Weights of a small transformer language model.
Size: 16 layers, width 128, 6 heads of 32 (3 for keys and values), MLP 320 SwiGLU, vocabulary 4096.
Architecture: RMSNorm before each block, rotary positions, biases, untied embeddings.
Training: 109M tokens, 3321 steps.
Each number is 500 + 50 x the weight over its row's rms, rounded and kept within 0 to 999. Layers, rows and columns count from 0. Numbers have three digits each. The size before them is the row's rms in percent of the matrix's.

# q: layer 11 attention query, 192x128, rms 0.162, rows 0-66,96-98, columns 0-63
# k: layer 11 attention key, 96x128, rms 0.162, rows 0-33, columns 0-63
# v: layer 11 attention value, 96x128, rms 0.207, rows 0-31, columns 0-63
# o: layer 11 attention output (transposed), 192x128, rms 0.184, rows 0-63, columns 0-63
q0 099:458478444552481433464535460552536460567545442447471628481497516478532536535456453450491517475588499506455481422525534497393574527526516543515519517598569406503483555491532477486434539607523444
q32 101:568480409527487455522481483496482459530541475537485448487544451497517485541499449456423571588445373601452503361565540489426495478547490428522578535564511419488568481386415526489466415515460469
k0 069:505502512483544606512444461500446438522439527536447480508573460462449532433540559487474501542439536466447585479581471425504476483472569487503502400408479560494538470511574553568573622503498482
q1 111:537485463493479370451483514563552475523606441574488462509506444490512534528429488419508481509508381513479503412464505513432580436524514490470521625527530436492474539482471565561559469533478508
q33 107:519531429471462437448510576546489388549472421524509533474488561534540520577470469487415543564452496486511524423545541485441500518452624455536461542549525430533504547472463525576569468475491343
k1 078:468563521499561531579380383382508522495521538479491484499501472500497540462412620439565480489516516564484494511531463509497518462509511552596455501602411515434459454523535526455503509480492558
q2 104:572464489506530526570541554491529502463475509535501540367485531542487518404517495493541512500405576452429458497464408440528458570549452537431500431442466572527478559572467378438581545481375547
q34 115:519545592529468484585563480529470514439478459559472505542550502464523506438507475537471400478485551444490494619408468476602516549437489569474466518398539483418411554440612490503427534457454536
k2 097:525599503499461586406474512510532583565520462448503549489482427413443494509490478516469516465547568460625423460499437523438470623472439470506543519501519462516478504548479426473501437416426503
q3 083:604645502459568513557537469605486569469454509533510511576546525481482423416472489512485451521542600467451440473513466505501486479482533453547444473452513487429513458524523520470483507481532491
q35 104:435520494528566533492507443413467625483558596394532527460499508510480422432440478500572502511497520482484459621515532475559549518519425535456510485434539589487431460498494500494499524357496579
k3 086:531383549467441516612525466565549473619421418588527531517569552537509576500503444424524497494485554550423495420510534468494490454516546459453464393498471457514517452504419500445588464550509509
q4 096:458500515487518483567503544505416507469559409538470493491555464463574394629453449416503461458476514559476506495508537496477620447549557590488536537451491431538500375542464511414535535435567429
q36 080:542475546451437488450469523493513402511590439469587442455481527519495455508394535459521567536524528552498514489516487558553493447629458526494527482479474474576493451398520533583590532483486468
k4 072:358566468507441521496504548574477457478584420437448504543494551546507512425482560529479500494496447499504442463537477486469563477555485503518522504542431587551505515442475522498505461470579482
q5 096:517475500516547555530572493495576511434343527432554468596495542499412586469459461557535590558505562425463523472457548526571504540473457518484445559512560364490496478480449493456479450547554487
q37 091:509540572544525520494533547570491527506497587448484502480488460531517489467394513481558548520478544498616501584510564534566518507519444589522508513498496488540550388492430508433473501431517589
k5 085:502479496485534499580564493512478579478538511500511593510514559469516490547547459507470472492484505503462507515401536440468590498495418512471453515579477432432465484550512551606510484476423515
q6 094:472506509465554473536559466583487432446459465482513492491402463528440486543555420584409543510416546460486467432624549531432464412464446506495442541472432468502482597509487483592471495605507499
q38 085:474485523433532513483530493488468530512586581512317590613512469579489465519546522548537428447462542491513474503524587460476501490462547466447469458507499566546410492540490479510477429488550482
k6 091:471486502486481448507542549532492491599489639568521547608461421468433589523602505589553455435455533470396498510539474513464537482543491514511427553467567491454513457468435563471474538457568449
q7 111:491451466496569518465533542442525484508506488440477483583493469528488612528503488510529577438526559559419602439470487494445461519549526447480489633469454538450508514516487472481494477517483462
q39 087:544541525453451529468500513525540465596491456439563502541401494515601483502511455496529599495534515457493470547429500452492525510583558526504520522565572478449472560609465489532462465535565462
k7 099:513464583490476467448540549529488479469402572464467576486465440514556531544520475490392500475526494455429571442378479465459530470526333429490527561565448515485487518537420499627499479511506549
q8 101:527503451493436473503490506511545447538438418487442509453445450522540534557483475504540539476583499536564510615512456559458498521534580400568502546540487445490512570529528559528355518443447377
q40 096:549466436452411389486529501464564521624519428523496531435557512581498392612395517501547518584507473526527462502456461560477531513524520459595510560508454463567595586578542513590451563423515411
k8 114:465508439508527498524468538471435461539551394491508504495600569519445398564508620473558509601531532606561453601498479557588428457472470531599520552501446432436483538536580550504580505555437580
q9 105:507431573542532460484524492516508583543572466526548531539601475485602460471481627417448489512509426652504541471577472533485547474435484581484529532456518517527519458465554565546591596480567489
q41 090:490525565502534571416410603465531556520527479460501516501499516553551393540503569505486553543516501563479620524515497541513492612587474479524483382538459461503494531385546505480516495491594467
k9 110:528563590533515559535467457519339566496579462476536554451579569437503416529500633540454472469494446538580631564533411461525485467536544461472526514494473548450464492495538504531556615451481494
q10 116:460522553504577432507523471577431435475479595522512473521510394378529495539514500434436559515482487522488488610564448513534406555441467507476378508477512438486484507523330554597552529446490454
q42 123:500508580466531558506513525535485535538493564560536382569536465474462556431473476587526527527393546473457589561425532467509481511549534499534474502496492446500506483526463470530463529462596595
k10 118:463482486541508433541515456489508534593491596502558438501620581391553414431538487421429532577557338479496525604494464595445471564539487496535530529518508536465538539515420482520452492449427506
q11 114:426578514621506407559483449465498527523517395516466502509477547458494476587512452486536484455520495503512398526414561483578514417577502480416486479502558534531412546453451442513582519546547532
q43 114:460510509497507494478509500535565506537510502430459420502510528483525501444559550496509506481522503513474549528440542492559447462490464451475411537582535411579480485435523479472488537476614477
k11 127:439494477501512429618440440440527549557469499601464546446536504507547540563512505512497533486487487514472502598330586496481550417484510500568457453530573569491488598479550543586525454486487576
q12 118:461481487482456484498517427477553539598515509504442449501445409494521541437488534602456581474443434537471421448449448441448448472485453551501554503417457431570494378420577535511539496424511495
q44 086:498514493558454487516407647461400530547593401431526525508521492541534508436496556464421438473445516501480505447509505509522464519554495526552509519520490477485453571476535487488476535536491463
k12 112:525476542505466507570477451450502527527496504380430504481467491647545547508414513520533515506437520543572470503467501566551460487520435553562465415533444567525534447612457531509482491559477475
q13 127:521524459534567485493453410473451524512580573508468516457473516560493531542560499546504549502485400540482434547477548501507496460481399503509479540494476527479411494544573521467576472468489469
q45 096:513492460576549472377520384556509504519468621577473459426546483526507489509480505476474560455445546529498449480424518548596477482520461499490503567531469486515515420501490481595581482455516515
k13 116:420552468459412546543534475467492544514567553522506448480375545514429445524479467514492471388518463580435405507507467463507501477468484486478536536566467512513465467446557416419537401452488518
q14 117:491476487443555560467453415466433488562509525568522488476415460509471518410490550479477540538401583532550430478548551577595425523534519444516555498522565419551518516548465518465574549537517451
q46 098:473486439542424532435537525495453481567444510591526464529514467467483565545570439557624532515436570552560461467454469520524561558457507497488494555456542498508466480500475571501463483521569465
k14 107:449529386473559551515471466431469427551461528578479470498425462504514464494429487478464525492571499452535483479455547635559436551524451505560477479585536444497451502485553440515485501529449369
q15 121:650550471492509495466480509495527483455505485534555475464462405551477478519469465450491492581507515614458458440532458564520560572510522531503547474485435520444385499652373539456438488513582451
q47 097:511514597531482447560553577568524506484518525426520595458475478464448516479499572510446471522464490506480374496525537515550469503484411479539553523436476547531480581497490535508402456451531540
k15 109:561572534478473470471525417623555504435516506464566485549489467506569520553487468432512495480534584520528515469517416630519475505503481466568594528445541501564492532413486457459505431499534472
q16 093:485560521461560422422429475509464537534484495503465496478542461448507470532499508519419548495435442535490522454557566558373499454492576540561553467460459504435467557526505534575505494461512514
q48 104:579503439437483556425529502562417491550512483441526555453437538477462509578517495472488470509469522524500540544533507500408485540460651483586528391495490535512598479477581382489562509567496452
k16 082:470481379511604385495478413373499486514483596485493519503504513475463479456495554473482486532590498506456505516487547498516520510494482556494475577580504466382479561462555534468415439522472491
q17 082:462543525534498395499447404543459538546476475476540458506543444482565463545452522564457573497545485510458536461521583623501506494396502548527543530484473467500476424553572499579508514390535553
q49 090:501455507456502536390555481670429504473488604421466486390468490460475520545314458503511536582463462499471469499513519492429455559534516428462588471460455469569493520523500472515492540540473478
k17 075:445536430440570498525383497459549540418451595459508564440497560455439442465506497358425581479518483475437518489605596549477498535508500568629462525587525571507459559490552520483471465503485466
q18 094:450483494465472478584676440584528453476452488523468519537432523421508510368456487491516531496552546415437485460494531537480471497537479496496482485466531553484430578625492516567567460453421574
q50 075:475510483396533415545470549447492474421533540431529460424501536509577416567452518548564501428573408519476542566574558448420589502542515542436531514550462537433528480409468479437539512418391513
k18 078:455451573530550494514486503534552495532509468553528554550541410550509529498442543504597526538497550555420496528431456418552560498471532487439477433412581557409533464525441505470505609477567576
q19 097:476560481535397529474457456411505498402562537481546507486557595521508564462585536460493554479512517506503454523410480477550458409498549399532524483527445545558551505442508436418515521449546565
q51 106:547564550570457567525521532485544489495430566521542463513509504497552562442595467551518552507489549426563457616543555524442443532490529507528434513504489598450412575487457517508421454505570442
k19 083:535524499493483510658581552417520509529432487502494543479472476450547556541504482493460518515504510472700437503424471505482466503430586500529556458506374453480552567514554417474491548490460452
q20 097:481525470464517535546584498423482499434490505444389427500469506504528533406515476454463541461542474496542409543523467483548379501470517445518470408469429433567531614483472351474595505411447551
q52 112:524478566480563539539546476505521498481445536478598445512474515506509546397541427459582503501484496521461464655473448500569431443468511603465517549515501481419432488508499430473523470558506504
k20 105:586565494499511475419541493570474508558405478542450433483488538488556537533457492565573422533475515482464452528443527446474563524591509472471482525468531533499437469490534468510592544488483501
q21 102:442541480556503441460447553477472600585612481570604512519571454494554475504414593449507513508495495535489550463531467520459617521547515538548523415518592536519518404507549568513463493423523495
q53 097:462448439528519454469414509575543455527521486449528444435572556419491487541459570493490537616557420511406495460586540480414521472561496485565535582576472481551566541492575528563540487462495337
k21 106:488411439448555650514492500538491470489441475486464534434545506463460488570505516460471497592573559563559515629485520522542457510512512509534534566474472521516542520583452546439413488489476530
q22 098:620516453510541554444527528556502561501463564520533416432522549503454503546512504519564528631664612470450444609481434509603499584451537511539497523454559531558544494516484534487516457511551512
q54 103:461555573567445539522550523526484436464462556554504436582469456530534484494530440517551518447505651389539418564492574516542550556503470582519478436467554535514438511576499441467519489567519540
k22 093:466560491552496539509540511580484468524562408467532456458489548503507481453499569457465535488465462481540520408527435429452476545536614502476511540439341446543453502497443402527469409488501491
q23 112:514486535597479524501523533412574489443484559425488459471459560438523562416519392562538594512461498450455501521446519454530487469532466505431493427540449482482454461602501471383518491471534516
q55 098:454571579491550449511560540485443562405446438448458406534536495450528478448557481451445427460573540517556467577492527496558524555480486549459501502457530384458434585457512429470418460513456502
k23 108:532502533479530560390521475559417466507502347461585460549495470454424455563536519520447554593503441520506475525446475467538459495496501456482582477354484494507469451508500546515581554540536521
q24 105:489535501440458378466476518528487533605476466470473512504483511482495435532451521468497512523532514523466550477570502596455564406489467456498513385459490549533468500527513571599416481432488501
q56 088:499495543517500442434530502538472487516491510385470448507585496513579518643500487431567488545488426575524509382553511451477467490574502446527504446533555600501443502534575581478452503481511459
k24 107:556487448488473484451505524476567538617519389433506415465437549551588512504443423478496501569560418530455538510464469476459409550491519474379520485481550435525444523478566506557490474531560436
q25 107:558510461556498460489441478468597522549557520478556442516511588575547544492579500482467522486457385503509470447548444581444522516489531556488487390562437524560464610482527421453438467481543498
q57 109:561422338486549502405469433495601393542544376492433430473540538522547450511475594506457545529500514533543506463461459553472550501474611510494473519542455494468535562511485492530558478529473463
k25 102:523564593571511470514536341526501552541522606556511434539457499467481473594543439444543436548489452425547513496430432478469632543530493477480511476566540574451477482436438432469445504493477634
q26 104:531534452480520415475441437512433454532441527514454530460497450493508531563459483443528471506503510518573546610440479487466508492416524522502427407589506408471560502511419494453435499453454426
q58 094:453479513537474499481400486485450427512449542475532452518488444540490588479464440473565606471515426455490443589560405506495512531418472482455553517509474487415475535508513587453598465450550457
k26 110:480509495528463462471574513487491474507465415536500413458582511441437521460473534488488495545569444529654521507515502478498440445420464500573558463506545423492439438480533421544494566391442450
q27 128:473480547437491514476569508451516489493474550477602455521482509456520487538549490433519433496510478561507496377515459528447464490526508556544556500532446553496464425563580411539567509422564533
q59 114:501455550555512426456458480386480554506538499488554579521475544534439505476496569449486548500497423544533548574575478496464489443422527542586489389482432503516510472491475433562570493485543386
k27 125:390499548466452604508528538445466556530504453545610552493546439515526481539552554513513459547419562539565548492499473517486514568506384612498510467514473510475446400534474440428551477521538611
q28 114:489433484479464497492490520589460446493535452537423472391509463473517463504541545511488541545477564507505475480534528517456440560422521609590513436438509529594531638559496542504433520522531485
q60 096:463574460493503415544542499436461413588468550520505484391461483532536483444471410478471535487482651487515515500493450529474462466501437584478451466487568548571464482458535377463424466474438518
k28 121:580407438451568461480487446554451551537494479507469503542393536536550552529440520410475450444522480473554485501532535500475499539508553544555512454639531530503467547523458517482490531528483477
q29 128:441532498583541458465495540491548510537481383479590469553527543495436546459467540488539502509489472454570535436394509479600564418487458552511566494518578498516500477422569483509529644487495510
q61 090:500491597552458463573533482403474518499466516525571515468553518505459496496495569511521517471453526494451402607436541548579511527434430536489489514526472611570524501514500472429459555434473604
k29 119:473488517592427521575519548442485503380448422468492571521494582457482518520573525406469454506486431438572535566458435402498483506474433536504485500509479578532448428474465496497542490501520426
q30 112:570543479523428548512500514460547566522546551559433519441549556497480511474481531523504531462485493527444485397530522363562510440468525552458540492533412411520511570576583509480486448498435546
q62 098:504509513409554526388551562438494431542492479553481469514447477466468518501503500528524539488537537561606470424422502492524479511568540502514463627485461424497568441514507594474498592565475555
k30 113:509587571497451463527568554488491464523504469571562489513516536500409475539454517519530554532452555550495506437513529463538552449455475613518485444463434427540434495608499458492535447582482413
q31 116:479454534562514490512588530497430560550521496524512644550572566381461520531528471442504507430502494350477504490505474579612480472471445456414548483470451474523493446540527584535508482418467511
q63 095:483547500463399470568529583507441417505486426433437600415557447510563524483446446508446529491543515455423491501604477528574528564491458473465543467478458514557533589506473468557474475381484486
k31 111:396471494554578483478516485441443420492554466522494547484611434552372409568586427386482515441550479469436421455504539527547550477556551435480493453492486495456549440545453554551432458449536516
v0 091:404452485569550506462485532510383476417491454487538546533495523520456461528560505568417545487520401540509464479573491482504505474521430540434530593477492607524509492436469496475583476583457579
o0 098:488563572405537460566538450522496486471477552537467494545497424483542509585508506503451575432423430625512553535473420545495478590472534567566541642527507482484509532542524528489500481560504512
o32 082:535466469636466516493452466539440449461545491506509483500466532533523548491518547529538467577493605425431559520519550504464500529531512529532484548579484499500469482478497421532425508523557486
v1 106:606551439545408531523517457503488399525428436488545579535479552436542439481482435535462565544518503492562501436522425506408479527527458483538465522484458510463552424530523574534571546491538493
o1 112:560472517537394486523576492465420550472504503470570554424531579482446503526437581564551517455505472427449534500437473425514634510491505480486490442483521483549465441464545495457545500478464510
o33 091:375564553444527516462543562440635538532533457615466496539480419499584490489533416488487549528511557499483438553475522523585456487486522438476625520581561476417557441536481544492552505517514481
v2 104:487403568513538434591456596473479466412571440487448399519489528493468494442417510444562464478453545553513461481507489522526487457514437462470500551586543505578621543519506504434501466518442546
o2 110:449501499456494463476524614510544550461500574444473453513432482502466550518546538495468486581415534459595292524564469459494509502509467436428525462437531396492458609431512522462381457426438460
o34 089:497583474517500524510480484545473534510462474555592568339423472551502533492453532484481458451526494517426562530536540466519424511461471616533403494550529378487446414590481412549535527526500511
v3 109:469432436508475465524427475531399433511476480493531407493534485498498550508362499554498506507555564476582547531499570511477455463569494475473491528431436330617511528466465518447486517510490381
o3 110:477546494496468509583551502517534474526517499514523560433497498556484524504419494460567461577487475513509422537523445410523451500430478429450669490408581554451551483468564481532547491485450457
o35 094:535481536477435522509484535365432622484476513503488408495549535420478511530506507468463536480515589439493597578482431482563500517551518519588407505555525479565493477516489558513456491500542514
v4 092:456539549504520535548523488453569457509490490536509576522520506485486472475503454413553481555454440483548475495594488508466479430540525515594467470494506585488452470551600504514410450484538493
o4 100:584494481585502469510320467476531470504487500624491464529547530527432555496399499555494572468450517497428465564387566401562502483464536569521454505534569510580483517454467515544516525581569551
o36 089:446570518505456564508627535498482569495545449506446566510484512433536511535426472565580500565488387498476490403500444475433543558582437481518495516521428438450563482490512477589600430442511443
v5 102:551491451383501532474521404483415394561404490447431474545574472567545473438462518433479445471502537485574498488455571516476540456455544501589441488480487457519538598532417510633464522439506541
o5 108:467498457488493554405421459514513536477444578475618562529474510509574563466442383492493606514494393481468513466555404494504423461482490408464574498515393573511511476414516470489586454541508509
o37 083:430546548498505511512517511427515540522588446506420433514469488568564492456488505582520506415455377474574463486498523538517533558560431535523515584459514479471509414483485548540539516353528416
v6 097:517502554490682547530467526510435566539556592524481487434491581465577478492515564467531441494446487471483517553642509457492560519559386493487442448497448447559470460552431513432508576551512541
o6 099:481510465419507431467366544415533525502437541469535547498497463480533434488475470458450476550541426595541531500425487489542432477475564432537454468517498524521523480539568409538490547524495489
o38 099:570510418516453508504578381576572491549608421549475487521534406498450528474532558533505548499484564478477398573481541472514431534446554453472580500494476492528500537431453581467476395413459522
v7 090:392520463440515484543427545456460496484480546489525512541508549530471524487560470442490542481526509522456503492414502463517436521580423520620448476539426561482572515380513492438534507502471496
o7 088:568551592455533480467542550469552494472496478526532474566537420465542539509499611545511457596482500581626553493598478548469429445474497546464513537512501498540425589495454438541494402475498510
o39 097:469499431530473474516394539501518524492403491455450550468458555459457436520518459428409503484517481456557494520407480444553552473497493427421514516536432553488464414559475453542546682531421485
v8 102:567522444464474445491497559380507502488559497554489511506496369565510411500468484559552557587367508439498566535534460450450530573454500447402509498443537505524514443421478528479431595480495574
o8 102:517484506447471499458418514439517542507527460547520557505532466393523438491563572547510537544543548447477562471586507522473470590446543572621577510557413509431484433516563530534414506548518428
o40 101:467499530492442510500459529508484533517529524453512454538551497543511544583499456448486432498519474499542497484468474532627410482491522546442415510441458560512585591521497415480550442509500533
v9 087:524508403569483493492395408525515518498543585425338555458514452478495369519543421502540471427395545469477511525524455475434461506538484568489501433455478433490474484480450504499542486593505555
o9 096:568523462489523460534565496440542521480586466447509636488505475462517472461603424495402475523542476555519563456431523484564540520478464447565478467456481558560470522434483452515510501510579570
o41 096:417488404427487552554507555511493547581471518544578436503491377461444492501397516494561516543495420432442639531507465515510447460565553498490454567546462397436527467530521539567432484493490472
v10 101:533564552464452504549453436530528455618567565513551459569541452578424503521502513490493363498405497534472495497551466533446402489492497494571448460385409438520480476456499581484636504463489531
o10 099:526552461622549429579507414471498550456529566466465578504515521475432564493556485566535514503461496474526582451453495447443456509528444471520496586420605569516473533521453472523536546566378491
o42 098:443410498458457452370488481461572478561491480480543494420488557554486394578442419443496466528616502405511451495566454505572516432488537567477445505501443421542461469547549517502503463437621544
v11 102:504507441457524582503580521533495584513516505422506535539501419531451442498565461459461590485539385517569517492454521486517557469554415473460514476541490505461466458521538565577527425533502563
o11 108:413476539513482458515479505476480475492425459421444441610427574580592569536514545490534550494511512501497633503521519441480555475488532598503479506499456563505515512460546533427544469548514491
o43 091:548489462498499578571551487472616504565509557624554592440481502497546491520559460536544529551456417458547505488545437582513588592503468539517519529437453535543469489484343432587456469515580482
v12 104:489505489478520616520536530461549442460497472491507417464490477484538439553535455539510527559584507591519452598520489520522469470593546480523454506439592548449414414447509488454451551476421536
o12 110:473542454438542397530529508474479535497531461635547497496494446511476452462448563496499494458467551414451466465508473529548576508414478544448597464547569512486537590548531482518609522541554475
o44 095:566502539519462548553417447496449470508548522493517509520446496500527447504517407570400406491452475491609552551522499517528405480478558470455461531443463422466484404493489476486595525477486513
v13 099:541520508564564532543574551437493594558553439571441549569454454440546538502510450412532535525525409574447531560540529454451494510513542499426473553491590523475454512443512466467537486493442458
o13 104:542460408438582519519458452539582522555556523582528409479532473545490488474472502502571525479479579516459583494516462589596491604540497581484522435472554471543510516406453552560520468442576510
o45 092:476534523569510526480472587587535556501492464437529513481563479514501480467454489539434423491517471467468458458502478488375496433420451475448570540556490558446494503485421378436481448515488491
v14 107:452475451566474490504570575450433543487529524542378535538534528422488569563463492592458428578593495532535416474423490534532478465599570451421514521512433437533454468510502504537474557478470426
o14 104:485532473505494469542472455531553459438590451464582549483476448549546511505552504573455466466536516479500374502504526417471453585483449445564543523493634494501462472454451561493492489353485485
o46 101:458449567464464511506554516464470430515373455538457508544488528557503531480490578475495541510513402513429347532474515513507528499543478574498492486513476550505526549479531426550486506548494505
v15 111:432449519473604524535613563487581507399421501434460472450467464530544533540530535563526499410456437480531546544474418475460494459580457502507507575494511449432389546479468663376546528512437554
o15 109:561499486518502409500358487429482586409536520540493531498570473530420484498528446473486562461485547555446511487523497484537466426550431516444442497495593596493548485508594493549356464513479427
o47 092:486608527450456552462561429524557491574447515478473415574460493455462531423559459517473476569525556555483472467524539530475576497405485486489517520447510420472502463532458524524552571502517367
v16 099:423482527429577473480483501472462535503461435558498484439455526510540433460475526459394567483495540575490477551472525524443501474554561513520559504555593486452549498488441512473491496503399653
o16 099:439376484528473492469542518463525535509496445475448481526558443500556495468490483394558641452441490521523337552540514414550487463402460539489458510512518491515591521525482517541420503505500486
o48 101:553570481433469536534453509541455480458595469507534520450537473533513381487513419491534382591467613531488400503504518518502439521521468514487541515544503487439476593436492487457451534507481392
v17 099:442531468503558571571499509533438555480592498497482487403500515407433557456494471474509541465383433428382469408490492572510548544438448507573528476514469500580456558484580480508439556457543434
o17 100:522585450504523638451365542490481474503465409514437429459467503538556517607485512523479431475572512506575408469521510488594517565467557444565433474552490520449470562396478504483540499537508523
o49 093:558505543628433470549488441491516458536478562439430646542545542580485513450473552552498563531494546534495482578507451507420522532470501562346506475484449467511503555513505543555426512430462506
v18 104:535414448479476457474532498484480527551451491479518463592511562498443449579554465464602603448466484503442544577460540517532504528518449507487530557443404485501482462562469532510443473496524577
o18 109:539531558458507594443450617488552403555500469476531586484482531503515352540560519477529504426461490568438649488529511508523486516499469543456536470472552400539448373524553476471464499564522486
o50 096:466569397540529547579460449535492565397491504501473455466482507452509520474522493519448477519620476451574422550452523503554521536506547547574364518567462485565485575461500446576540538568541543
v19 116:565470511391442476550518489603584506543461520494469413516528401425563430528410501524544427408395452439553511494495436498616487626519503500535521508565467481482512524570507566489561458452574507
o19 119:447462480566517491472429569477467489551552480467536503501456502414487570521518525608500461544470424425422430535430571491440558485594429459457497501530499461526461558463509509471461548579571541
o51 089:527504463450530555577617511555573524527532502463475612466571465576555478482478512439460548459558586568543483408431523505455501438526488530586529556536548484547633448504459414535487555555512506
v20 096:478463491447519577501535513453525449534510469509521565398467490479505490460584487457484501553525491453480484529523445474548492432517572454518601457508515560435444486456404419508421451471518610
o20 099:460548483453449383578528524510521542451572547523457508497430420436478503449405569559545569466442488554421470424486467474550526448476532629545418490559561567505542456490502433579526523512529547
o52 092:525476449514526451522476453585489434500429549374482444511490586465573468531505502555542516511597469542493434532592591536444429619529538530450523467544391472506508601543541545440562548502478492
v21 114:557548507480536502527515570379568457487454484518554581462529518518604538534637493443471481493513516408456519528551446508568521495454498447410471476491447519460352511513480474511434423421364541
o21 112:494487523486533477491423549511457475505528448562560539519475536467464424450516568507457597437435456506451396499455577511495505394511538575613494453589567546572585432570564526544530578501527466
o53 092:487594501474456439524486445546448472595535562558492536436484533538515520441411459498542438504463469518505582452523516489374566471478525407514481611443483509491472488535486547486487559435485572
v22 092:464501415470524507512430483458474446545459525493479432477526417390456496573409562551489412568495501511492479542573506529497438487509525486482498463488572563514464416502425533490520531460454401
o22 097:494515442542497456577526423506508506535516435551560425354418457544558505479525474481420600533514546615441448526560524445521498626513513479500551495483476452486507608529532478514521492500480507
o54 094:488595505458413639454489501537479567516479510478500488565557516564565464425517455538519496485440513616451548472464476605532491461452473526480525503505521519562444472571531549447548528564547524
v23 110:550384403462467583560545514480563487398468579611523497436518429502584515586519471500480489506517543422525469582472471456433532473539487540440532484477498563560404566434446646471467484530461477
o23 104:486563511451572536448392509487424454535530487514527500450468563499418462577526567513514534519455527556410524474451517535499492357549471441518495558473566517497523553570484461504385555511533385
o55 090:554443506448469437554571506539516498547522505383452506480552536473524426479470488453408499444505483512510523519521461445535448561481440535499545440491501439431480443440539490457545468540457532
v24 095:450531548434581552467569545474499478529495534492497559409565443412601402539583577530454564509524602425539506454510538501350531530399481500498479426575504468442446538539512478568516445467537504
o24 105:521597402512468480482489479447465536483511396533523504507520445486518524601475472498538594510522410505466407396406622536533459395534457461515484485475395572490519522390469508521499481534483429
o56 089:469431539459541481520551539499519531514477562388480579502468467482373572446481503455572422616480506511473555494539420445487552611558512476539495554528528518476460423479557483363489541503513590
v25 101:537483528545550497433514530539495444552517494515475459471556578493488473400441538451441563525519531586427543496489525462419445496462573576494490449483523467625445443490498433559572391535472460
o25 103:450502455502445443524508487469499475627398459529541473515545501513437409510499442422538519448644517517660564540562456543570538524574461527458477505532464538468561514504450536466562497517454536
o57 092:569551455443476532497528474582495502409492518506491602440464474415516500518525461521483393466577395418506556471567544516478475425543481388479508427542603523460489578485456484492452468515538554
v26 100:584481476495446583482492592514507537555478482464517476545509482407511467427456551488409546479478448574456504506545508519558476406573458510551431418521482495564499506508509423445498545438543481
o26 100:447576475541506496589526541558431380556528396561409624515516391519498525488489499503486474549517527477617455487447450413593538551411492540419470523537466524510577575574501456494527607539524533
o58 089:550540587409446549564444587525534583470628561457549397466539497507531467508490532424529527501462497506600451422480504575436495483549496547511585440424492445460466496462501460493515527543443509
v27 108:443506521453457541439544443489504502469574543387545456496494535541547476488506449475609630433377474467576521488484484549521522527445467508501465535509437514566580461503464471447562507433457447
o27 116:600457523501487510487429481583504487498448520495529450516498614535597583569449500508493431517537498483484630542533490500508379411442461542495417457519517442481568565467603462548514472556492529
o59 083:458502518532504502485558511454433435501459515506564587527529445521500538516449551528501551576503478549498415570457491554536529484614542469466522444464484547548447466491504395543486454529565492
v28 102:557549610519557530426547520541392452522492429450483580580391529476521560511546519398498526546588510370472480536532535525452478512456460532608473544488480501528539448460523468475523525469527503
o28 114:540500456514455452461571455504534395499497485531471439482513540484506498522487475450447572418486462572571525488394534481475557458489473519380506423530495480499484548514542547585578483500459586
o60 081:476463539464559492544479614375517543489492423529494527514484540526485528609541582465558484444524549585412446502456499503536450512468532465454442521457483553494504533484483503522527493525532507
v29 101:522548455458487466461508537521644554575484463564531522453416423489596491514435470499522556441439502512556566455495531536496493505554424452482510615446477522507375513565428502503544508428467572
o29 097:466449528487535524531533504476524473538464522530508594464530501386505580506553460427565578438493570451426534458551575528503566480578435549556561444425448516548467448518481544517561454552495483
o61 095:536558602481471520433574485506478527503605479425416479514500555539547456492536519534496392573562510514525454568385510467538546525411550508399414508535452506523554578459518382473393579526454559
v30 085:512519594514486565633532551445502464488519463516533521557467478506508403516541443412465400431501583468595528483418558531504429521492489550448488501427518484515465534423577490481593543526507451
o30 093:584486532428450428449541380406483495591562566490602542506449441485444561418484494553503559513557491535504571497484448457514484529474531487489556538533520498383482545580406520456502559547500406
o62 092:486564499469503424493547473496483498420396492556433454527456571503537439548564492468466508466451472463481377480460476503436557505459503502504419521431452495519520497370504506457496585498599540
v31 095:578616530479508477499469567421485500512460476617525478471491503439432636601487497520587514407493571481487475516460500505565502450600526504518550555500549501464588524374519480492563573488542544
o31 103:561469473530487435500521451416594556567571620547525556484496411472542434549484554455407471521426452538450361516519490505484410570533495513495484435484508418499487474568516563493501539482503493
o63 087:510483554463378593444442596471422521492503490467432419444539457475489515427478506553503487518537490481585509489503415454571470479527455444453471375425454598483566483521493534517350466467400493
q64 067:493470500495422405503481505469525553471404418521522468458475484487491494531470483486531476494443408420502463487547568485550587494517510463557423469528466475503522492582481586457483648577526517
q96 078:558473454555551528537496484509486554512529489554458521470447439563464442496524486472604607445464477490489452494594520449549367442467442455519473474483437468526484422508457387393547498480526439
k32 051:478550623517524448539533440434557469541431470406410422542529557457491519603478527455474371450514516438424527481563529496487478532564451502504471464440514524496468500534457540488464567458461599
q65 068:549561526515549548386527527409410466607558529477521455524600564464423535544537411506466473519476526588466467513551501472496518579526503555570519497544519490444535476602413457499508483496513571
q97 063:522520534417623572480516561503508506494543578524510544511431458455407505438431457452509484482432551440414396487532524528524403514544486510366508468549540555509409526605446506473520443483534503
k33 062:568454522538520509571457463477484433465434433481517529494571557585548470480523488517527487542584429462514441526565527581530630592572568542579521504559539488410584555438539562459445546487492432
q66 073:467568474511495451576482514525583462452481476531491570520551530474493487496404527414531514539466487443470455495555509533565458517421474562549436423517496497497381502472499525493571595492578472
q98 077:470535522511524545438480598573509522437489523517387424452479479512494414451582480452488538481440470498508391510521567436482445511418434444465503454486483526521522535493555506434446574525531488